Weights of a small transformer language model.
Size: 24 layers, 4 heads of 32, MLP 512 tanh GELU.
Architecture: RMSNorm before each block, rotary positions, no biases in attention or MLP, untied embeddings, normalized queries and keys, capped logits.
Each number is 128 + 24 x the weight over its row's rms, rounded and kept within 0 to 255. Layers, rows and columns count from 0. Numbers have three digits each. The size before them is the row's rms in percent of the matrix's.

# layer 15 MLP down (transposed), 512x128, rms 0.136, rows 76-125, columns 0-63
002:087100135109100084143097136148152134081149143113125135127149130119077174146121097130129140127147065164162128086141128120149130129127073085122093168102123122122127154160130132169145151116081151
121:123128125111156109146191149153168134103132124098139141080114174130121134115122131145143114108155138114119147116123127160108135137110136140180141111140157161114126139138116123129172149109162074
107:102162111075134114169105146136065136160155149118151116180121173100156149116130104150121126136118103137149136128097092116148116109124126112155142152109150126105138117157135106108132160103082132
002:135136142127177115123106132137152112118137122128113121108183139112118131093119103115143135078131133139153127153107126093123065124126108100153093133099094136095124130089125156115151125077081143
127:155149112115139164088157164155116147137122105160115151112156106107133175142130116091127084123158122169136151094173179132141167129130108164126129154158104073150117129143109159123101124121107164
002:128090124098065138124150129115119152124110138129174108123118141147134102136127169183118128160144120137144116136111113163132180135130127170112150146171144132146129130141109101148128166180165130
101:122084104144143098160142133091132149157187131158113080130086146120151167151099113131104136115162139123113131115106135098146136143170130139091152113098141121144167141154135124129089110144085143
104:126166214143159122107135145168110123123143082125113155122180100126104138123133116159140114147095102100139110149146144124124132116110098174143111113108130128171159129128130136109111118134149140
002:124160108121126135116171120167104185135123139107131126099160137116072105134163158136131116094144139109162077162129135128134142159126144145135133150124124129092145149144095138118195123089138130
107:112120113128105143173128088135108142118137117146121117135133151154146091173079095153132123129109113125170133109128137168161144152152144051144129137112077173138092119132100090082192182141125104
109:130123110126074151105136128099133125117115086153127116163145073161126112120121119130112141136095143153134111118168137163135095146135172134090120136165127148148136110111128090089147110141130129
114:139122155145167110130148100141103113131125116096105109124103158121086128189143163128138131154174118173191138093156091077142062131118133142138145136131113172136144119153140141089116143113164165
128:190094130115102156140102133119151157094138161119130125094117141129103150144135145137106114158122084138182150135119157103095160105128137097152093131129163141149167121134095146138161114158192167
098:144119113163128143149162143095107111119167173107098119112133117138131118135101116131107164094100134122142130115114126128123138129091131153131102107140110124142138176111139164132151143101133146
105:151119113111118122160173114138155156123133105099119124095120171093151097129172182118123148140152071179140134104171066118136140145160095122138136181126142099135155098123184130107123094142144140
092:114128143120172129156138102139142119099147091165106160115098098168127137158130116082139155172154111169092165105108111131186123135117160109134147154096139159135116123128140114091142134104117102
112:118149138127118112130102136164135110155157141118138100158138139085108108145103162117116098133183116152117123116100076155126116135113150097104126150159144145130171185127172139126121152162149110
129:136108113086110119091128110112133142106144164092111081132137068136123105123102142139110129170127120164107182149162127127140138108101102088153144081129132138161110151116117091132161141078128105
124:092153133120146081089108120123178103133143142134125106133127156108156119120161099126154088128122088087131124169166162105151142126150132114135104151080142132131127117144080136100148171128116149
109:104110145144144129103145099121118155142152123117126111157129117164080122160147127190123077163151152134164116152115092108100107139095087124089114129124137129114136137102126086099127136164096164
002:108125117143088103133102120163154130105137127100078159131138150107074139140111123153130142111153082169123133085160134111176151148146103096130101137120123137129137175155122145192154101096100143
116:105133108092133149128126142121121108105148138116134147090129103114138124142115154135137088163111129157142099192117116129091120127113108112103176107111138147166111095124123120118128168143101113
111:133113122125139157153115122140113147114119094126200122112169120154122155125107089116130111136108135167123135096121148122128120109116152059139089147120061160137117113157153081101122124103146117
112:122123129139131091146108171144099125116133085145110160112138105139139129175118118164117152110138124117144141137140131130170146135086101103127120142139105120171142169163191117108096133144140100
102:081122133125143113160105145115166175115150118146080120131086131140089115117141117111149165136135142166120138101095089115136102139162109149149123139131143135083096104119132114133114139114104145
117:146133113138118111132150133132133096111118119125132125148124110125154114184126134151117128122084127115128143126083142138128121124153183157122122129120141098151113149129141110151133176134125109
104:103118125142153100111074118136126118118153074134162117125122104159128125141146145094149132177151156125118098146145144140163120114138129103125123164091145143134143084105156131108139098109135142
123:135161124118096113081147140113158135174129126080130121140156117123148153066121140136111110122130126097159139098161157132109137101118139139149131134128086164108123131061064148134129135153111135
101:105163140102163106161104100145104136113137127160112078170142123122121135111090158114147146132137167103117114127158146089151122144118140148104133146114152113094151182117161129119094170123151125
110:084097160110120106104191140075085112115161087114140145141111100131103135156146173137137116085138134165123114161149108127135114129113108156132112149142118146121123132139147141117125173150128155
093:134125148144187093107110128151102121159123111163143121137103110103126118158077127150100157133133099140136121169121111176130131125142138117132152130166156118191135121119156098173099150077128114
106:109127106114125130111120154133110143164108134125103154152144149103160123094125125152091109148128097131113131094131142108129161102178111138136124119076116144145132146113140115104112157110072141
085:070146158134102141105112128153137133095089151122128141096173108154120129158166157097117129148128162091135155121073166125135132138096122092164174144128164096144139133104127116180095115112106115
113:115148151097112170104130126110165130124152116168140144173151120119150138102109125129138090115154125135132124151112194104155138159141152110111135127128093172146110154133146085100089161114108121
093:138148151117130121172160152150097091129137162139163144116155107094119107156098141098123149122153107115157129121153100120072114111158085108124092150122150140127124147116098157096106134138172115
112:126160109102147114136166132141132160150141108126133120133126128136133122111153154197144114136135150121135112125102097104148111123144106124170105092128102147105113156117146118148168141108079148
134:165158147123141130107100124109058114140154098153136155093120133132160162128155124136143112122149100109109163121100085130157134108076107120144126136097095111147152137118116099136069154103136150
114:124120094109187117101147129120126071117148108094115131146140148159128138179101120111126110113113151168157099150107128109208124132146137095114139162098146121168154102153116108094116176143139079
113:087107145163128116136081186119132119106166136117110076114186117145117118142117142087121128162196103113153112141097157145144115142145087114124128097098094118108116126122148120108103118124137090
002:119148150147175119141087094127171071141110126137124168144136120101143148119111084095148116136094140138109149132134153063113081124140104071115117135106101107118107124090156150105101115108115095
114:124135082126141094124143116085078110134141139126101147116088139132077144174189132111117106126139169144138100141079137143120150116146088134099110151161093135161155129138151134129135153161133127
002:137164159139183144127136114111108118141084130134113118125154098105159063100112126109118143173143156123121125154127137106119088129109110143156110147108123115133087100099107147119106118088134127
085:146150096125139088112169139155103099159125121156112133100094117153055104157139120164126141140114143139074130138167143115122130127113173137062121145108102153158129139119124129159119140153108141
126:154105115120131107106145118151155152134134053103112152097130104156120129116117086167132167100095103173170107103115139127094135134133124117129165144149109115166092175149097160107118126126173108
123:120132140135084103111134119128166147132124106163150128134160151150168129151142137108107116130108112130144139040158145138128166127113153119121114100137166161141129164168109132130159103165127158
110:136124157164135117101170145109128166099119142125077173174136147126084126156135142136111160146150138118120118156133145151070082119141146168136097107129126142156139108146205131149188106133122139
114:170129155109115140135165130127134133104167127128122123136099110071132117112113136140162113109149107157144134103113115170151091109149120104123102097105133174121155149150097117099134135145139106
109:094146084135161103124145130115098139139161136153131124146120137150076153151110134136127151118124152130131114139136139125173114116165110104152176108126155126123123092109151134182097159155093132
108:117099121117126135150133185132117096144130126114132148133071153120137122157150122168122135141119110170157114120116141134094135098112110119134155144134147150121134128095118124143156082064146130
002:141153113156189138124122127135138116136160122128110088106187132123165119093142113086124137132144107143119106133098136108145068083109127125128086148089113121101121151086139156112186118091117114
# layer 15 MLP up, 512x128, rms 0.148, rows 77-126, columns 0-63
119:161098103109103154158100123094093111085116128129114126111123120147121131084157157149129171129121127091139132093130121101096122146105147125070127136147119129144136145171135098149125083149168115
109:160143109138161191125119104114127095149063083129108111090175084109126127110128186098104126130081137147137103156119131138135117146099149117126122117125108120110144136142159092078105097117113115
002:139139162114117113159139138103195113154120110137096127128138111177104135114126130103140132130159127124134114158141110133144149171114128113155124111149117148080093185193176127104093146163139171
121:169133128117132084175140140119169134142130165115133083127124129155099125128136137144115164148124169074085129134101073159126109155145156163136140153171157145081095079148145147128125098146136153
002:137118109116115157072148083117106138143139109128109138135103133091128134126125141134112140126127113146144136089113152127138120106084116137129126142121157121155123096089140130187128094090101108
107:174167120130154151100111106132123080096080138113118131155126105145123143180131164116135133133131137126129138142076130127157118148149179117154103133092089143128133148114137157148150097137126099
110:143106136128126099165150107141133118103124159085115070135109112155127160144129175100149108132123170106080084103161109120187116145185157095144102128159134120112124130123101144133135130099151148
002:159165147083129118094125131124184125160111107139149113164132152118135132112164090124125151126108132122115139140117105130128127144100176154168121117108143130144106157159205122118144114138128135
110:154143131162145149127138139158122060185112123100117101112092126138111141121169163143120126121110118117117092112118133112173088106081158125140122147135101085087174110143148133160077087140123123
111:141103130097159127137122128125138102119091119112088154111137141090124167113139128123113187144109089113140100151152126122116144151110073135199138135129107121133132130162126155148133085141134114
113:134123120145157155144153142103162139125124090121136129174108083089144144084148164122120153131133162099111140110119096184115136091150124133155159130144130122117132130143149134111110107139139126
122:146116131122156098091152111064140149155056126146158092091073126112120111126112122149139129144171125106109124166156076144154134129167113112149122159120108121142074099102178098147111108122112148
101:140101120109143128102149167143159135132095087133129084122106109152164161145137162123145091123125133111134094138120135096114135113126149139135161140105123103110168103150124117107127131126133116
107:111113109176133117115102128143150141086089130126118092136092099135151138135163133069142154133136117114113163119139141109142100142151118121164170150129160143124088142100080168158088145086126154
096:133118097116121108073133113155082161164124165090166084103143130112155092070141144156113159123113163086167122137125132112130128135127143168133099125118101097117091122114109108149137128147148144
097:122162109130129154101155151112121114093102129142114140093124102143129156088167121131135162150084192103123119131115141094168106155138115135153108093083135131114120074113097127105152127120115126
118:146105121143140112105145135078144083124099117122114137114090129152183127087138110143144101134117118101126098072131093167185135128179143123147144126122134115068122177125120097110108127165166157
118:131146154127153134101125145133095138143113116112109154104112117095162060104135126127101142144144157095096141115092092133132133124122115099137105132117120106106104121133143103174124112123159133
105:171136141146136119152136122109109115121083149139130146098158152131182120110150130083105113129143081136086150129159143138172129173135150098162125112121123155137103132160116171102115134131156096
002:150116138139155106076113141116138083144126128149126129149128114150159152148153112125140161128079143092163115134070115101102108103130129142130121106137152119145106119078132099090105131117127116
117:110126145155148094149155142149117110169125100095103100158109144116148113103147160091128120137123165132120160149139150130153162102162165169149157128103094075123132166137120108141117096151186107
107:140097100170128116138133150126141121128123150133076108133103128106153110138190140137098170128078152105144136183127079121150156119084101163133099126121168095124108136124138111133126127144140146
117:134144124168101129137126141131090085067155136106113131153131169131151088125146132059123112138135144129121133132127130120120150094137166124147125149124131109076152099139089120171130135143127170
107:141096141115131140082109119132077112147094159150142112124163097128164106159144117118144079132138164097132075136167090108126146090113130102136124115122103097131133186111121140174106109101095148
108:104114121136172151148127100086105135120098138112103117123156122127113126072116158118123144135120108158090105137150113155130116108155098112155127120071123133103095157121104165136118077149109110
112:167141109111137145125131132121142113158122168130072112107102120075147163112142144150120157131067142099096112121115123141094140179144067137118135134140095141129121152106116149079099129123132133
131:125095128149172134179122092141097110073150120163117135116104144130117113182139130128150131140119110146105119145076115122145128140144129125104126130126156101134127117203194103123133124114122113
107:178157105146114129090117129117156117110126050136126129112113150122121107121154137146151145128079135125080145115117105135120150140194142130133126139149098123128096087111088111171100106110149094
108:117120126160145121141106116118142116094109137142111130103106142132170081123089173114141083124152132053101079126113112134136146129124154111130124172138121115127156137118075142140086085138138120
102:137118115165131110121157142132139070106130160100142074090127155141168141109105159117112067129143124145130104096131142132134106107124120117106158142109143141088109113112145167071104117107155123
104:162147136124115138096156116116135089130152124098125117135091092147118123139115134131158095161138131071136115139126093117120148117102146132145145145183100151093107126116115163176104118124110143
097:185113095124154078151157093113143102124139122147131121164116173148123118092116110136138103134137109119120123134176114125107124075164153143106118127114060124101119139195136123135115135139137121
109:109114082093156080120149138120145118156083145124097104079122131129104137111143156138099129146114103120057137155127119174104126081134137093135145138152167144109103077129106103114097109142133144
100:142147135120115098101097097149152129141133128128136126134076147139093123124142133097134113131094130138154121155129143159159115143101162127158126136115104115088105094116116135154115119132159115
114:130072106108145117127157114059101147103106136155098146129128109149096102164129153119161154148093152143100138116127139160115132097137146130126089128175132117111144118119148106138111107079132136
124:134106085152184114129155122122121121149173134163102107115083132138159115077115115142134132161110135105075156109146091157143175149167172106125124145156093113136120131104119144127114102110155117
114:115126126128110124152089106144089167133092137097082118096129100115134108147133140143127172144160117095142143160115136132099125153137155191156126132102091092082117123114140122143126094111135130
114:132143146178139129151136116131146124110103160124107123123106139074151107172155161104122122121096144139124147127125164147155102129103133138171131120123114128093130107152142116173123094114132098
003:116118127147147076179125151132129108099131118100154129113135115182122113142130124129147114124150131130163118148146102143140163144144120137114114110138121145094143144154088143097109141161140146
120:130114106140138096147089111108122129119163109165137127141151077155144104159159148130138094138130145116112153121141126131161070104098148153107123150118107093101145163134125136117123114119125099
002:108110142112133109146171171114169150090128153110149119124117153165114125114113144129144132133144155155093127162143086122117179170118109140087145101122145117111096158197148131138117131173140154
095:130122134118153164110127086124167137100147109128104118127157146103144136089135144133137168129116105118124150138134094139121097136100107113178140123120095120064113146159124098121124120124131164
116:137114124132108119125216144139105110108118157168114111107134121148152105093121129139107115132122167106102106128100152109153155075148142119113114176100117107109098096126128088127127090130111121
120:119078138138108065149084122125112123168119161082098125137086102137157119116146156094117156129111119120128147133142086133119118124130157181156191180166130120130123140117167083137103128116168129
110:134153113113170142143123112107112113173133128151140097101133112116169134098148136152148141126120110101162134133142132143179146137085155102180172166125162092133090129111107079142109122143118116
112:120100086141171134117084165130059163109106156119103114112120149141144115104155137134113144135140121105103090145167159115091152140122099171112147162144120083156111092155121148143132096125142152
115:158092108129128119075132121109136106148084127114135089121135081143112121084146164092133105140082113116093148090126161129164093115114146130129107150161117146114125142124149071083136090145138120
110:127108112169147094144106103104106116090151151136094072099136110140136118119109145113131125127107113134105121155123143117161154114166146188131137119134111116127136102105133126058105131158129117
002:131139173114081133158124132131198135131123145142122135133144124162096122102125123104138115133150139121096103152169120129144137175140141146145138109125119142087137195161163089130122144169147184
127:148121091130121141099168160110116117114083108147135136131142124147154082108124134123149106156084128140102129140108105120155154159120184149184113166134077076093137141129127098162110092113144108